From a checkpoint of a small transformer trained on Wikipedia.
Size: MLP 3840 squared ReLU, vocabulary 10273.
Training: 695M tokens, 5305 steps.
Each number is 128 + 32 x the weight over the matrix's rms, rounded and kept within 0 to 255. Layers, rows and columns count from 0.

# layer 6 attention query, 640x640, rms 0.014, rows 388-425, columns 280-319
[[151  90  64  78 110  97 108 138 138  95 137 130 120  93 143 166 174 129 134 106 125 125 162 105 139 118 124 121 167  99 132 101 141 108 138 196 119 158 117  83]
 [150 110  73 190 168 170 152  89  71 167  96  87  97  97  88 142 167 116 134 194 114  72 105 123 111  82  92  75 134  77 101 130  98 110  55  64 208 153 114  81]
 [113 121 165 111  76 152 150 185 133 185 137 140 181 149 155 146  75 137 110 147 111 139 140 109 176 155 107 114 127 105 175 132 115 118 122 139 125 110 103 156]
 [112 137 142 120 153  75 135 123 113 149 132  55 114  96 114 102 164 141 141  84 103  85  84 119  98 120 111 119 202 138  79 142  96 126 134 142 199 159 137 114]
 [122 106 211 154 174 129 102  76 114 123 166 195 108 114 175  87 159 103 158 158 142 132  67  97 101 145 121 130 137  96 141 122 141 167 135  76 138 169 147 155]
 [104 185 193 128 135 122 188 137  92 126  97 160 212 155 101 135 140 164 135  91 102 148 104 119  89 121 150 124 148 131 161 126  87 139 102 165 139 132 110 101]
 [ 72 157 164 132 137 106 115 178 150 127 136 135 150 138 105  99 135  80  92 134  99 163 132 184  99  93  95 177 188 113 146 208 133 135 138 194 162  87  96 133]
 [102  86 159 107  90  49 111 121 132 147 147 119 127  92  76  93  90  85  37 228  95  90 143  95 135 144 129 140 117  98 160 115 171  62  99 137 120 127 129  91]
 [145 103 138 133 109 186 114 163 168 113 151 152  87 144  87 141 138 140  65 159  85 115  75 174 168 127 120 201 166 128 130 108 150 124 128 198 118  90 123 198]
 [144 139 158  70  84 123 144 145 148 152 120 123  52  74 156 124 105  98 114 198 122 151 158 105 159 189 140  62  73 108 145  98 142 119 135 113 150  79  74 137]
 [133 138 151 149 137  90 108 134 102 121  89 134 151 140 111 118 102  73 122 144 187  81 159  92 112 170 114 137 152 175 103 141 103  57 149 154 128 211 147 101]
 [135  88 177 185 111 111 122 136 148 163  85  99 146 154 172  92  78 118 173 146 181 130 170 130  93 115 128 159  81  73 170 128 108 114 106 113 205  99 116  77]
 [101 116 109 109 167 126 136 150 147 104 121 111  93 149  86  92 138 176 131 148  46 164 135 107 133 114  87 163 122 107 127 155 130 142 155 171 141 101 104 125]
 [162 130 149  90 142 129 104 119 146 121 106 134  92  97 151 118 131 106 161  98  39 148 182 164 199 149 128 130 138 127 180 129 172 159  72 110 100 132  83 141]
 [ 58  77 123  82 104 139 108 103 162 135 182  82  99 122  90 138 162 120 128 138 110 171 128 203 170 144  88 107  97 113  74 117 193 161 111 202 152 144  92 130]
 [154 105  99  93 107  96 138  84 122 140 152  79 121 117 134 110 156 131 136 148 167  84 133 166 137 107 116 158  52  86 165  94 139 107 129  89 116 123 167 125]
 [ 97 130  65  84 139 126 103 108 159 166 108 142 147 151 193 107 113 169 135 149 119 135 124 130 135 106 162  81 184 118 160 117 108  99 209 178 131 142 135 144]
 [144  95 123 143 103 139 114 138 164 152 144 110 126 164 156 203 134 120 123 108 110 125  92 105 151 143 145 120  53 115 147 107 164 136 155 185 125 138  85  64]
 [ 81  78  89 149 134 170 147 159  85 161 146 109 163 118 128 148 120 173  90 120 125  67  88 121  96  99 123 135 126 123 108 146 154 103 119 138 111 150 114  64]
 [173 143 106 157 149 122 178 135 122 136  71 214 146 106 125 114  74 156 121 163 103 126 113  94 127 141 125 141 189 166 100 181  86 136 127 138 114 137 176 106]
 [151 102 143  86 166 155 147 140  87  92 107  91 136 125 131 139 181 114 119 106 189 100 135 192 102 132 161 132 129 134  74  91 134 100 117 141 124 109 179  93]
 [155  65 145 182 158 135 109 192 145 130 137 119 121 106 148 167 139 129  62 133 147 104 107 128 160 107 110 158 114 176 172 111 116 115 106 179 176 118 104 137]
 [151 166 118 123  76 205 162 123 134 134 148  89 140  69 179 168 216 150 155 103 155  54 167 100 158 103 109 125 121  83  59  91  89 134  97 145 154 147  50 152]
 [108 171 142 151 146 102 104 126  77 158 140 101 116  87 156 129 112 159 126 132 124 106 152 115 145 164 115 164  82 106 156 126 138 133 151 179 152  91 120 145]
 [130 216 156  85 132 148 136 153 165 128 141 142 126 101 202  93 138 182  75 185 131 152 110  87 144 139 132 130 104 166 188 158 133 100 179 160 147 127 129 145]
 [ 93  96 111 127 149 168  90 124 159 138  81  84 121 119 109 153 129 104 148 180 120 196 125  98 101 113 123 182 145 172 170 157 135 148 131 127 151 102 115 131]
 [ 71 118 116  78 215 138  93 129  98 176 169 109 123 141 142 102  94 149 155  81  77 168 145 103 128 162  99 150 109 122 176 125 187 144  97 120 130 120 119 169]
 [158 119 156 101 173 176 143 109 218 122 125  64 160 104 168 162 176  99 151  20 133 134 133 109 156 136 165 131  88  86 133 128 151 156 139 172 210 151  99  76]
 [109 108 139 107 143  93 154 184 149 191 104 108 107 142 128 159  78 171 134  96 102 132 155  82 175 121 151 153  91 107 114 181 171 119 187 114  28 110 177 160]
 [188 135 183 117 150 158 143 141 136 101  97 131 111 159 131  85  77 129 119 149 171 149 167 124 134 127 159 135 174 130  65 100 116 125 137 140  81 132 144 135]
 [139 110 130  94  93 188 144 113 138 115 153 110 101  75 154 141  71  81  85 129  86 135 106 116 159 110 133  43 119  79 134 142 179 129 164 107 105  91 155 134]
 [130  90 137  71 131 109 203 106 148  54 161 163 121  76 167  98 193 108 126 157 147  84 105  85  48 176  92 134 171 187 125 119 123 133 113  88 126 111  77 187]
 [ 57 157 153 109  48 151 115 170 116 108 108 144  96 149 144 146 169 115 130 121 169  93 128 131 104 176 125 156 173  94 108 119 133 162 144 141 174 106 147 137]
 [142 130  67 142 124 121  83 100  80 141 117 116 142 178 103 147  55 171  63 140  78 118 114 167 155 100 124 142 123 153 157 102 113 192 114 109 130  90 173 162]
 [ 65  98 109 136 181 138 116  82 174  90 104 144 120 110 136  92 134 106 112 113  76 135 157  87  48 145 125  78 191 135 137 129 108 131 127 136 110 131 162 123]
 [109 126 184 130 135 145 101  82 186  64 105 149 139 102 125 119 138 201  74 120 127 117 107 166  61  97 123  89 140 132 153 137 163 159  85 148  98 126 191 138]
 [144 112 114 169 134 140 164 153 155  76 145  65 143 174  65 152 154 154  86 117  93 139  87 140 149 123 194 114 114 126 141 172  99 131 127  85 100 176 126 195]
 [160 116 101 157 118  66 121 136 184 109  77 149 177 118 178 142 175 159 140 102 177 157 166 126  82 136 174 154 149  94 121 123  96 156 157 152 133  98 105 134]]
# layer 6 attention key, 640x640, rms 0.0141, rows 388-425, columns 280-319
[[150 221 160 116 124 128 149 131 156 105  85 146 125 139 130  69 102 103 106 154 141 124 148 133 108 143 134 112 111 114  85 149 112  80 138 125 163  50  78 135]
 [122 157 137 174 175 135 117 123  91 143 101 135 139 138 124 190 127 111 107 164 156 148  46 134 121  78 180 119 123 186 147 145 150 135 180  85 161 136 149 151]
 [130 152 140 155 162 119 158  84 156 132 152  82 132 165  88 104 145 108  56 157  77 150 137 131 121 145 157 166 176 114 174 178 100 105  78 139  89 123 188  85]
 [166 146 134  98 119 147 158 116 160  93 150 111 146 115 117  74  96 104 136 114 111 132 183 150  66 153 114 160 116  64  97 134 115 104 113 164 118 108 134 197]
 [120 151 110 148 128 139 198 145 113 142 167  97 122 169 127  62 110 136 163 180 127 122 156 136 106  95 182 102 124 141 102 149 121  95  62 155  87 112 193 112]
 [126 115 119 124 136 166  91 109 164 128 140 146 150 118 168 123  90 170 155 175  79 122  78 158 115 122  44 155  89 157 122 155 120  86  81 190 124 133  88 197]
 [116  56 116 150  53  87 124 102 172  91  83 126 156  58 173  95 128 185 156  81  71 161 125 126 186 189 105 122 103 137 123 173 146 120 149 179  92 150 118 141]
 [112 129 167 148 162 122  90 149  72 129 167 115 160 135 120 144 131  94 110 200 126 108 139  91  98 129 123 134 184 175 100 126 165 192 124 116 116 148  45 154]
 [111 114 164  91 161  85  83 149 110 150 132 107 136 119 101 136  93 127 152 141 139  97 164 136  87  82 150 127 164 142 109 114 201 148 109 163 150 131  39 156]
 [ 92  85 138 137 163 110 131 129  73 108 162 112 138 134  81 117 213  56 150 165 135 149 126 102 146  96 159 167 136 122 125 123 145 155 115 151 193 138 118 127]
 [167  61 160 117  71  99  98 123 113 107 123  38  89 137 152 136  71  71 115 108 105 149  84  83 121 133  98 170 131 104 154 117 168  92 124 121 184 127 107 155]
 [129 135 155 147 126 164 183 116 170 114  84 120 209 152 147 135 118 133 190  93  63 115  68 105  89 114 155 139 119  92 144 130  97  96 165 128 148 120 163 170]
 [140  95  81 153 103 204 132  84 132 132 134 150 194  78  80  49 105 119 138 134 169 102  74 103 104 145 110 152 182 186  51 108 200 156 142 112 159  95  89 134]
 [168 146 127 148 139 163  93 124  58 147 106  83 136 133 144 104 167 123 105 134 111 107 166 128 100 115 130 116 164 140 147 149 148 126  90 114 101  82 175 153]
 [137 162 136 143 154 124  79 181 134 175 121 103 119 126  90 142 188  72 139 139 177 148 147 105 106 131 108 146 167 177  85 157 102 136 124 117 143 148 136 170]
 [135 163 155 147 177 155 130 133  75 120 148 138  90 113 124 140 108 149 159 128 170  86 151 160  78 125 176  83 155 187 160 113 156 155 141 149 129 123 158 115]
 [135 130 109 155 107 163 100 128  78 118 133 143 123 159 144 135  94  99  68  93 165 141  82  90 130 162 148 149 207 113  95 129 150 115  91 155 158 107 114 133]
 [129 125 153 118 147 100  95 109  66  90 103  85 124  35 127 172 175 163  79  67 213  95 153 133 104 154 135 152 220 135 191 148 137 155 150 109 195  94 111  98]
 [139 192 147 119 173 148 108 173 111 136 116  84  64 130 111 159 152 110 141 150 119  89 111 169 100 138 136  81 128  88 156  52 111 143 144 121  79 129 114 148]
 [ 72   4 129 100 152 117 105 171 137 101 128 176 181 119 151  93  86 169 177 127  94 124  33  96 183 128 133 132  76  69 189 106 105 135 154 194 121 160  96 143]
 [156  47 135 127 104 222 130 141 153 115 119 117 197 158 135  97 142 167 119 194 131 138 123 157 171 111 116 165 114  63 138 136 184 116 166  40  74 131 151 160]
 [121 143 102 113 166 120 126  79 162 114 155 125 147 118 172 137 120 107 114  97  72 103  82 156  77 110 167 103 111 149 118 127 171 146 108 137 151 109 132 113]
 [111  93 118 120  78 145 139 119  83 139 100 120 143 173  99 127 157 142 138 126 151 108 177 156 137 130 120 153  51 108 117  94  87 117 173 143  80  87 112 103]
 [183  89  67 127  98 131 104 116 147 171 160 151 212 156 137  98 140 140 130  88  97  93  88  97 170 103 102 137 109  87 143 134 166 108 144 110 111 126 114 172]
 [106 117 158  83 134  86 103 140 175 107 152 166 146 139  99 154 146  95 124  85 109 111  85 100 143  93 175  79 138 196 143 111 106  86 131  98 130 102  50 136]
 [120 157 189  99 139  64 130 154 145 106 118 151 145 120 107 147 112  75  91 100 149 107 148 103  63 151 138 123 178 195 105 139 104  92 108 112 126 114 133 127]
 [ 99 169 119 126 139 154 123 163 118 111 173 143  99 118 101 144 139  77 119 162 121 160 130 141 111 114  47 110 108 129  97 126 108 141 135 139  63 128 110 165]
 [128  77  24 119 103 190 145  49 144 173  95 126 180 130 133 107 156 135 147 147 130 141 140 112 165 155 105 109 197  98  92 177 102 127 166 122 111  90 128 131]
 [ 89 136 108 125  82 132 124 131  68 150 120  63 114 116  82  77 136  85 102 100 133 159 124 100 132 113  91  76 130 133  98 104 176 176 120 142  99 146 152 113]
 [147  91 126 121 137 118 147 103 118 114 112 135  72 131 138 157 169 131 151  99 158 176 124  93  50  97 133 146 115 101 150 176 116 105 118  67  83  98 136  93]
 [ 73  59  62 128  82 142  98 123  85 116 136 132  95 154 126  96 127 112 148 100 156 138 224 167 164 147 133 152  90  85 111  84 127 137 128 168 100 112  85 168]
 [155  96 154 134 115 136 106 100 159 117 103 197 136 134 174 116 100  80  66 124 183 159  92 137 135 132 118 134 161 145 130 170 168 111  86  67 135 167 154 150]
 [116 121 112 134 149 133 156 164 135 147 171 151 162 148  99 124  94  68 131 140 118 125 127  60 139 159  87 184  89 151 120 160 157 145 155 175 166 136 110 136]
 [131 142 140 109  79 123 158 117  80 131 157 115 148  84 139  78 139  76 143 108 112 100 115 119 142  92 123  78 110 117 118 156 102 172 153 150  63 145 116 117]
 [119  41 140  86  85  85 132 133 128 151 162  91 144 133  73 116 140  99 155 137 128  87 154 124 205 104 131 178  74 162 101 178 152 123 143 118  99 125  96 113]
 [113 105 108 134 152 120 149 110  98 130  87 131 103  78 105 142 117 110  44  68  65 125 174 160 121 128 120  94 141  85 182 135 148 131 114 132 114 129 118 158]
 [130 106 198 175 140 136 135  98 157 119 179  98 124  79 112 147 147 129 128 143  95 134 149  68 120 222 166  70 142 132  97  99 128 116 132 142 125 140 155 183]
 [109 184  92 136 129 125 136  95 166 100 144 105 141  63 128 128 160 131 134 124  97 123  81 139  98 184 160 162 117 123 123 171  96 163 118 136 135 130 142 107]]